config.toml
num_attention_heads = 8
num_key_value_heads = 4
head_dim = 64
intermediate_size = 384
norm_place = "pre"
rope_theta = 1000000.0
rope_fraction = 1.0
attn_scale = 0.125
init_std_qkv = 0.0193
init_std_up = 0.0193
optimizer = "soap_variant"
max_seq_len = 512
doc_mask = true
train_tokens = 260600000
max_steps = 3977
Each number is 500 + 50 x the weight over its row's rms, rounded and kept within 0 to 999. Layers, rows and columns count from 0. Numbers have three digits each. The size before them is the row's rms in percent of the matrix's.

# o: layer 8 attention output (transposed), 512x256, rms 0.0691, rows 0-30,64-94, columns 128-191
# v: layer 8 attention value, 256x256, rms 0.07, rows 1-31, columns 128-191
o0 095:494522543545653466462461482500488429580547452464423487555484459451528489511572605534442537419467538506392511456488607504497463529479575456509422611520414497547517542622497476506526449527491499
o64 106:519452437427534515481498459543472589477404529491456491501520481634491492514521481439462529432570414503535482478550405562604522504497493563382562433460568538489627452453506498499433596572590555
v1 117:411479493530567610452524507527412571520527584568498609542406522466469441542521550537484506563520526498457431491522431603574614472462528513467462504496498539510385538479472412499433493579485415
o1 101:592517534494417406474505494460516439519515536469476419456488570528409494500514506447510503504525623513500484515599564386460451524470483495400545507424501377519511501526470526514511484488392531
o65 106:411502514530520496510523520622519593481517473492540605598503490483522481467426532610502555573433470518477402376405435543502573457464502492561461477559487490524550504446574501429487505515547475
v2 115:545586480561473525484488569550494568433472442528477546560449509460496559539527503564498513445570479588480459564496551473515499442453517491518501506470444485604412578500514529540465435521514510
o2 100:437452541365489490578584542520546462562499550472522507486580450541501426518534522467554477531400490463493470465546487415387472499663527494476521382515539477460516441504491444492577530591442512
o66 110:476473470468444476493530351451495577472488526498476464529503549525432596551507497557504509534613499590545475568443487526534487456458490549591424599461459513552516522471469462528473471498568511
v3 124:497483470522505474465441523426545536471541470381407475453501506511557510466558508617468506411478401445466491386461427564507522513523451456431512492420566459484454526439424586499539420515493558
o3 109:468549506539468429500518384528440483479564515545537546480486493508495503544384505453455471430450500550529586511555519491395478509459515362508482480513424522525526538533431440495441578484479515
o67 104:447478574441509560496426574531455604508501520451413458484500426440395511583522511473518544557480514431465474469511467527524457506508559568477447417424504559464522528470407479535542504588578505
v4 113:503557544432508526514546513445483431570549545508629466498539548556454555523513565443450472460505598555493386597421546428538534499486531429512436587472569477535456485565537500478540593500441525
o4 097:504401570542530510423525484427482458449562436524452538452400456446413428510462492459480606627454539434558551460477440535565518581484532521459523531495491435575568510465540500459446525509524514
o68 104:465455502430427424540582516522577594541507523561436530510588558543541451453482515480461490496484544497381408477572547459495653508505492446462434539520462561562489524523524469514560548463497518
v5 108:495424527522448547547475479507560556561514504559518524357505450541457472433470560528554445487482480556402480515525482491482471557540443451541584452488439473540467514462444512550487431518426552
o5 099:506521493504519433505509515439445449405494551365397497637511516501476580604573473489443537477447487485534480485511449470458479448456632509493425524504532485537539520574534499418556520537570549
o69 105:454499471448483519572467357522562494529540537517556504440498430533461517454528448475466441489486467567430512562516493590466436544573428460478529403527482528483540411460413502452446480527578534
v6 107:574463556448476454587524399561465392605446523441481448475477508460483493473511506573557445525564490414521441473460517517487410584476555467449457552474458527535590550485517478497502448486518553
o6 097:527522452519569610396545489449479583479487513513530455512429475520454531548377534465503535516465561610504471482535432419555588494522467554500480457510555446437418493524476452463566552511505565
o70 099:467549491410419407512564473513505522603387504514532429502544507406528534495463525502472503516477403435440507480445551594566480537458515428448445456449529476447514503567370502553375491515498507
v7 114:451549522451458580524493532531426557526511475552493540480468433457479499619463461408554495595494478510440503557489459499522441472560440543504508493546468495529379572530412460498501506476490462
o7 096:493530471495558478454452521437447518533538487507483499433562558532509582452550408565534448526454549495588523481523523493421499538422510490552430489575501430499508522534535471478441466566429540
o71 107:506447551485498483483448576501542451506629464481535437514513510537535429515459583443355489543417512538507596552481490458538482484536477502392583414490483468569513546510407496485527499488450394
v8 116:548499506537425567454477489539492536566527448504466486442483596459521506443474582567510483540395474558448571442433467495391579562503549437473516483437482550553489584446487575413517527450530457
o8 113:514499402483620499446602483555553547528477495501568557464542491513497410602489564466413623399515474440513474546507600597524526572438562508461480613520473431465548388519461456516404543608468503
o72 106:484514592489357489465450536475542514448481465519444479519572501455538549439495469594554401569468509504499573483453431446531514479470538535556534463419455520556390552460508458503562534448496552
v9 108:457459537524518471586518420545415504555482509430535434480492471484393579531536511485525425516520539515479521470541552469502514451531544481481547487489452487509428406547531460417477535551544463
o9 094:521550405449441510461583447449536540514444505465509530555484556529551479505528514494461552588401591522516495480583495469494442490484571432508390600540586482538526606427513515559515524452530534
o73 103:570378433551527509566493404512372458599477434455498446505479409482493466464488369550451434443567464441588456526538469482505514565522460524470504462460426505423388537584569510438499474451503582
v10 116:521502483489618425428561487472493556466455563569522510503489529569566533517517485474444516500449496502390482465505505468458435582396460455497448551530520459423559415452529509559433546548466488
o10 103:574492474475387480499523519473410508536461422428526493566560466417505518517457412514467517486454461503507501470440456549564619488598445589392497523514515588485548498559549548501592426449617538
o74 105:463468482545550536555551486518557533444471604534508540463429492528474512503461478526562522549472518434496484546542575497471329472425589517463540589469476453540432554480514472439584506517553568
v11 112:463447628445571426529445532396546490445505514433491528470454559518458472436559512486497573528527457412525534414499551517416481522560454455470425488551580438461478401426470524520511602508527488
o11 107:534465538525498517539565499575494500514507515470565500497541456441434500470532479565549532524505596460596479579521470518510469571557513520531572561515384423524521553550546441531563463433504463
o75 103:480502505474517490462443546486522511474466486492470456492520536508546450465461483445549526459572446598441471516466578432462422431515465515390502415500537485556465442447499528518435554536522549
v12 110:577542595492526406463485516493552593541470538479508612461483521537457450546475461565517490498478532496503471470500473539549427437552536415517518428521442507575467523474520596515524531411482462
o12 101:511532530415499537482484502539448409443496501457373430556476458489511511412569586412487594416495382586535576524525513451505546548514517464500446519455548430487472522451468503481531507588546517
o76 103:509481527530534543538433529558565587514582459572575589457508527483480520494443451546550528548487521513559541471587504454539407420470435417513478503505503493502467491581541543598480532484486596
v13 108:550554522561469482586535468543457481595412531500432481478541458502557486438532474445501632471430495421518593492474510507537536469550487509509520408521487528531548464516596510516511493512596484
o13 097:568542506436491462394420490487489471391524491501516448446479538415440565514520529469448474479535453487532510464497459456505557543422475585504493530425571524465451510514374426461545483525334493
o77 105:394404494505554556580518437449475459595479514554470479475486425575552511487552442552583497438507469433492530548445484575431462472609517526483610476534398456416500461568483427588514547534559538
v14 104:527533544611527528429471535585486459486488496507551555598514650497495517500447494510589508436540520432508444464455576481553623580530483512587570492540507527457512433434519508518484483517495573
o14 100:463465510460491507579455484372495514489568581552484518436573422509522513486487502481520516562468510481438549474505438562486511493510502511472452528463540541491535507447477447468447487484474465
o78 101:526587589569469483517571488535452474510476515493488489524445601491498543529492514458467586490523487491500439558557542462560509497443544511479589498516471518498431386492454504528586469448529554
v15 108:583460440482492459536420541491592570488520463529528461471545602571531548462562491545453578551623535474515448423388517517462476534413495566494522458573495536397526440556589515453480530517454514
o15 098:447509539504534565549462438462460477543484553486529440544479446495518574539536584530514488456458450487574564511578552455547579486508508389514438555428548387493483588567442454504489549527510457
o79 105:572499475538409491481538557509595434514423432503542489488489494549530480515470469456490548522543470515450384471458424452494405515430476604436483442568520537509545486432495473439467467491455511
v16 119:481599491642504514535462458520440468526539457506524488504518584455429540533530466468566491557344497488542525508534478439571503531478380405468478520543585486482413589530425479473413444548556572
o16 101:504512398411463551479492517427582459562484568439463509447469496575544524543471488545561496500530548521437500550469502530556552558550549494427424509525503480525534512504509525538547548556414558
o80 108:479504542512554582586536399530502569562537399507487518460487487445370476512536587407512497498497514417517553454501520474515553460488473515474551482565519485439511443491508438435447420466514426
v17 106:467539526467507456543563548444527516441559485495575365445443626496520523568491507542452494465541608527500473519475478461432453418482447498506597414434557584546467477396476521543414542549523569
o17 100:579477474552428437570528428572452548509517450480442530518567369535513440458459498381510460533513451536540441495570450526521533426584414534469410514570439385508504529460431469561518452432494530
o81 101:530470572374538578458495594496526496543531507513548480492528509556485508479539560561544474477506610468489537479489541463509502477415504532555620487442579509549515545564624543383488545495472438
v18 119:508468537492493507549502563395532462404454474549551429524541464540548512507469491497470552556458505496494421564426451473609409552580429565492440505518542446535507511525489520533443560524523495
o18 109:494488470542522511404480559488488526575488493597435534570502547444522474537483476521564500449555443500473494507563509508496523491416598551468473494505502606465555457421506450536529420357577495
o82 104:503493476418452523548506516483524516478487523471482461427530569551577544429557514513453466529471516481524481430501489459576472474578512493446543453451565438527482531575524487480389516537559487
v19 117:482543444530480393512369412586408508490495470534583544481490526526525482538491504401386555416481505505509491471441561505400541458448570474542510522506498518514517501624544524457470484577572437
o19 114:572460461484451555523472589455522497409595413534475476524515485515546494576512515545484489463595385428551585437546527555587458485545409464476555460394493501495514523471419521579549480477430431
o83 095:410629555454518401482528496463424600557368511436594492493497502527506548472545513390534520444486569594521438478556508481477574533420514506516492496534561499512419472510509524421525526466496544
v20 111:601436467392443525455490483501441426419581506427518435501558508511535396489544515451587613494554472501531509521498510480548514446451464464536445499558545492553499417508470525543630476478485540
o20 100:420485561576454480495516541513486502591514513536542414409490459467438595482508461585515451558446540558502453535513447418446490486531579467510539390444401429437522564428495477512516523554590455
o84 102:557481455403462441396440524481483494423477473498474575508479551568484467492498487474555512466526464491501534488543448495479443529478451512484525487508592541428514363566524474546528540498431513
v21 106:468446454460424521498533521486505516476503511431535452563528467466518618505522459439498560546438518585559447524398453492501381511468542540521541518434501467525414415558513550479433533565458573
o21 101:465485550559488445589498508565528441574458504608477466494465478450464434378539496511577447495495368569426476586467461558535497487499482519545482476542538597464562591391479501525624547441562428
o85 103:516523531368488513489497526484530509525517463408573444544449495565441557498548577496476539523543528578570507482470379503484511500471529532469561504457523418497436400476473473519378492516433601
v22 106:516487532598444675486496446490459490627486499478550489400462492564478577509510498440534503375560530540434510457553426459493429498498557492486522467493414517460592475542493496552479460538445509
o22 099:458528488528510398461450514489503592437516504524522568536427567536413440525439546571463412452483494445505484486385527519444571473471389498528431495564529406468394512436489486453512547433552471
o86 098:444503463533376543502459467512519500567572491448515491549443494495476598348550494459515510594477587489507522471454411480444475502597522538471480508466512557473499484527569475483422517523515428
v23 114:537436539505537451533501445447478498555473437519500540577463537498440564565462538498476423485518387531475531488587445517439518429414452493512497460575469475424530589402546518636541512553499449
o23 105:496501452448521530476484592556618489455495446423432590576512510523481490422542447509581495536501514388479434539419436434489582542456490450520481558398498509563440450512553451474419542366464466
o87 107:528466611477537531506532426465442528500414510536516487487492558475414463568469534488467456496506479493597556507506560542470604468482469606463573481542561532426503541515575506489524503522511470
v24 113:493575558527499530457463471513472512531499465582481471425508515458436477516499539542461505545490506490455515552515467472467564565397492497530503539410461524514536489512520493560393479425547639
o24 107:371467378502471464472579514520467435490435560423492540542544471515476533549535458550504456513489535496450472542508537487471499455523363482464427439617493526468427526576527474390486538534523446
o88 104:593624490546505451446530587439498523465538524496500415411453563531503528514494574494467531458489534565515536500433558640551521485403547516441533487460519513547496559457562561437493467502460579
v25 116:494518495406553540482483420590513460453420468551400499446561437492538604458543416490532518520468517442475445410492544537462528467608576475502429488539451510481555443586624484540415521540457548
o25 101:510468420535557514511504528456395440545564480428540542561404509533519488538551499484556507451489476543486480542514462402480450532469462428456588485391555540486496504494465491535614495491528567
o89 109:477490637512509450476521549603585487502503520512528431475485519547451542474581507529421576557546472453532546503552569500536434519487532523498487473622457489490515482520542574547442435524530415
v26 121:460560500540489533564611493617441529556456437441508466410514431534555539511465506456463451487528508559430483395501518541442469537496499440490448525497477434559480466463546511536479462472505515
o26 107:555440462500500508512518457519461474482445527523519661440451517507431501622455492503405497594452468484524389613529503565554566483538490524466568535515473454494530549601458442524480504513504522
o90 107:498496551520494535463486531535471436492519413496520425559588478441527538466535523497586482553544539478513542453538481525540394553513577457535392553579483510560478488468523565482529422449483441
v27 112:444535424536444470596527592476548468493564455617550532455483533554470559458536543418489461475457545631444585496462531484471562539485495467529510561473490496517429516461508539499555499534543481
o27 105:555473559483521485477499407508381460547521457461455480524583463524435572556484497583464435495552494427457482541540438513453534499480543494447471429518506432490544457530615440549515499425419449
o91 103:468571500547453452500518521491483515523491506484542559510524486479520447511410457432572430495443514564568524531419484542539513485494478471491475562537500514430529539402426608455507503458526462
v28 113:590464455456406471547411422434522493508589573523532537523539522510466491539504480581513443469550499570530524406490501480522478542499525518455523499469610545422552468506426485475492509492594581
o28 099:474576464569535512546511522505451527404386486516470564530606458514528504519517552510476482510464428456378574575550616408540455470542544523431485551519516482458499498443505398499504418529417459
o92 109:486492400452443478519487476533445479547560477549573478422429535516472573551476478461517488533502468586556436473428425486521499452595484407469512533537577534509443478545449576465453524503485623
v29 121:548526498507571549484434518557542518471406547510480517545563500411482493410424564508516466603534544553521381715491453561486500501459489463555523519569492506479553485506554434492451456478569546
o29 104:456413519489411465478507532502520501531563506443464510488426534511501553592599475522541552357434493445437521419648577484540500608510500518365517500484536538520559420587466487395499494481548466
o93 107:532544423527547491439515498449515484517431499554515505512471539451464496473395509525479542593455497469505459553410518585502513417461454452695441405493433508581437522491482486552502407527466571
v30 116:471506507558404508582581530448439489476347515565559446521478494537525497456414565501545506541556500439569546629554476468583610536434484506414469468582491480441469491575493536408466513446524479
o30 107:587504482473619429516520474514627449466553464482464550479509570448468501581536430454489488466465480447491499471469521413484383477483547393523596520468475545475417536495543460467533471512446565
o94 106:425410434527490494472588540477523466504346502470498497517442425500486544482474540498470486547585487464614449487576539580486542576465480574517442479485500431543508507621447536505471486468469505
v31 117:479429485428528505607470517586562543514517513453424509496477568453499354489558477544581500453412520473477488450541430541541484471509428496488402546502501443581511506537414482389490408535517537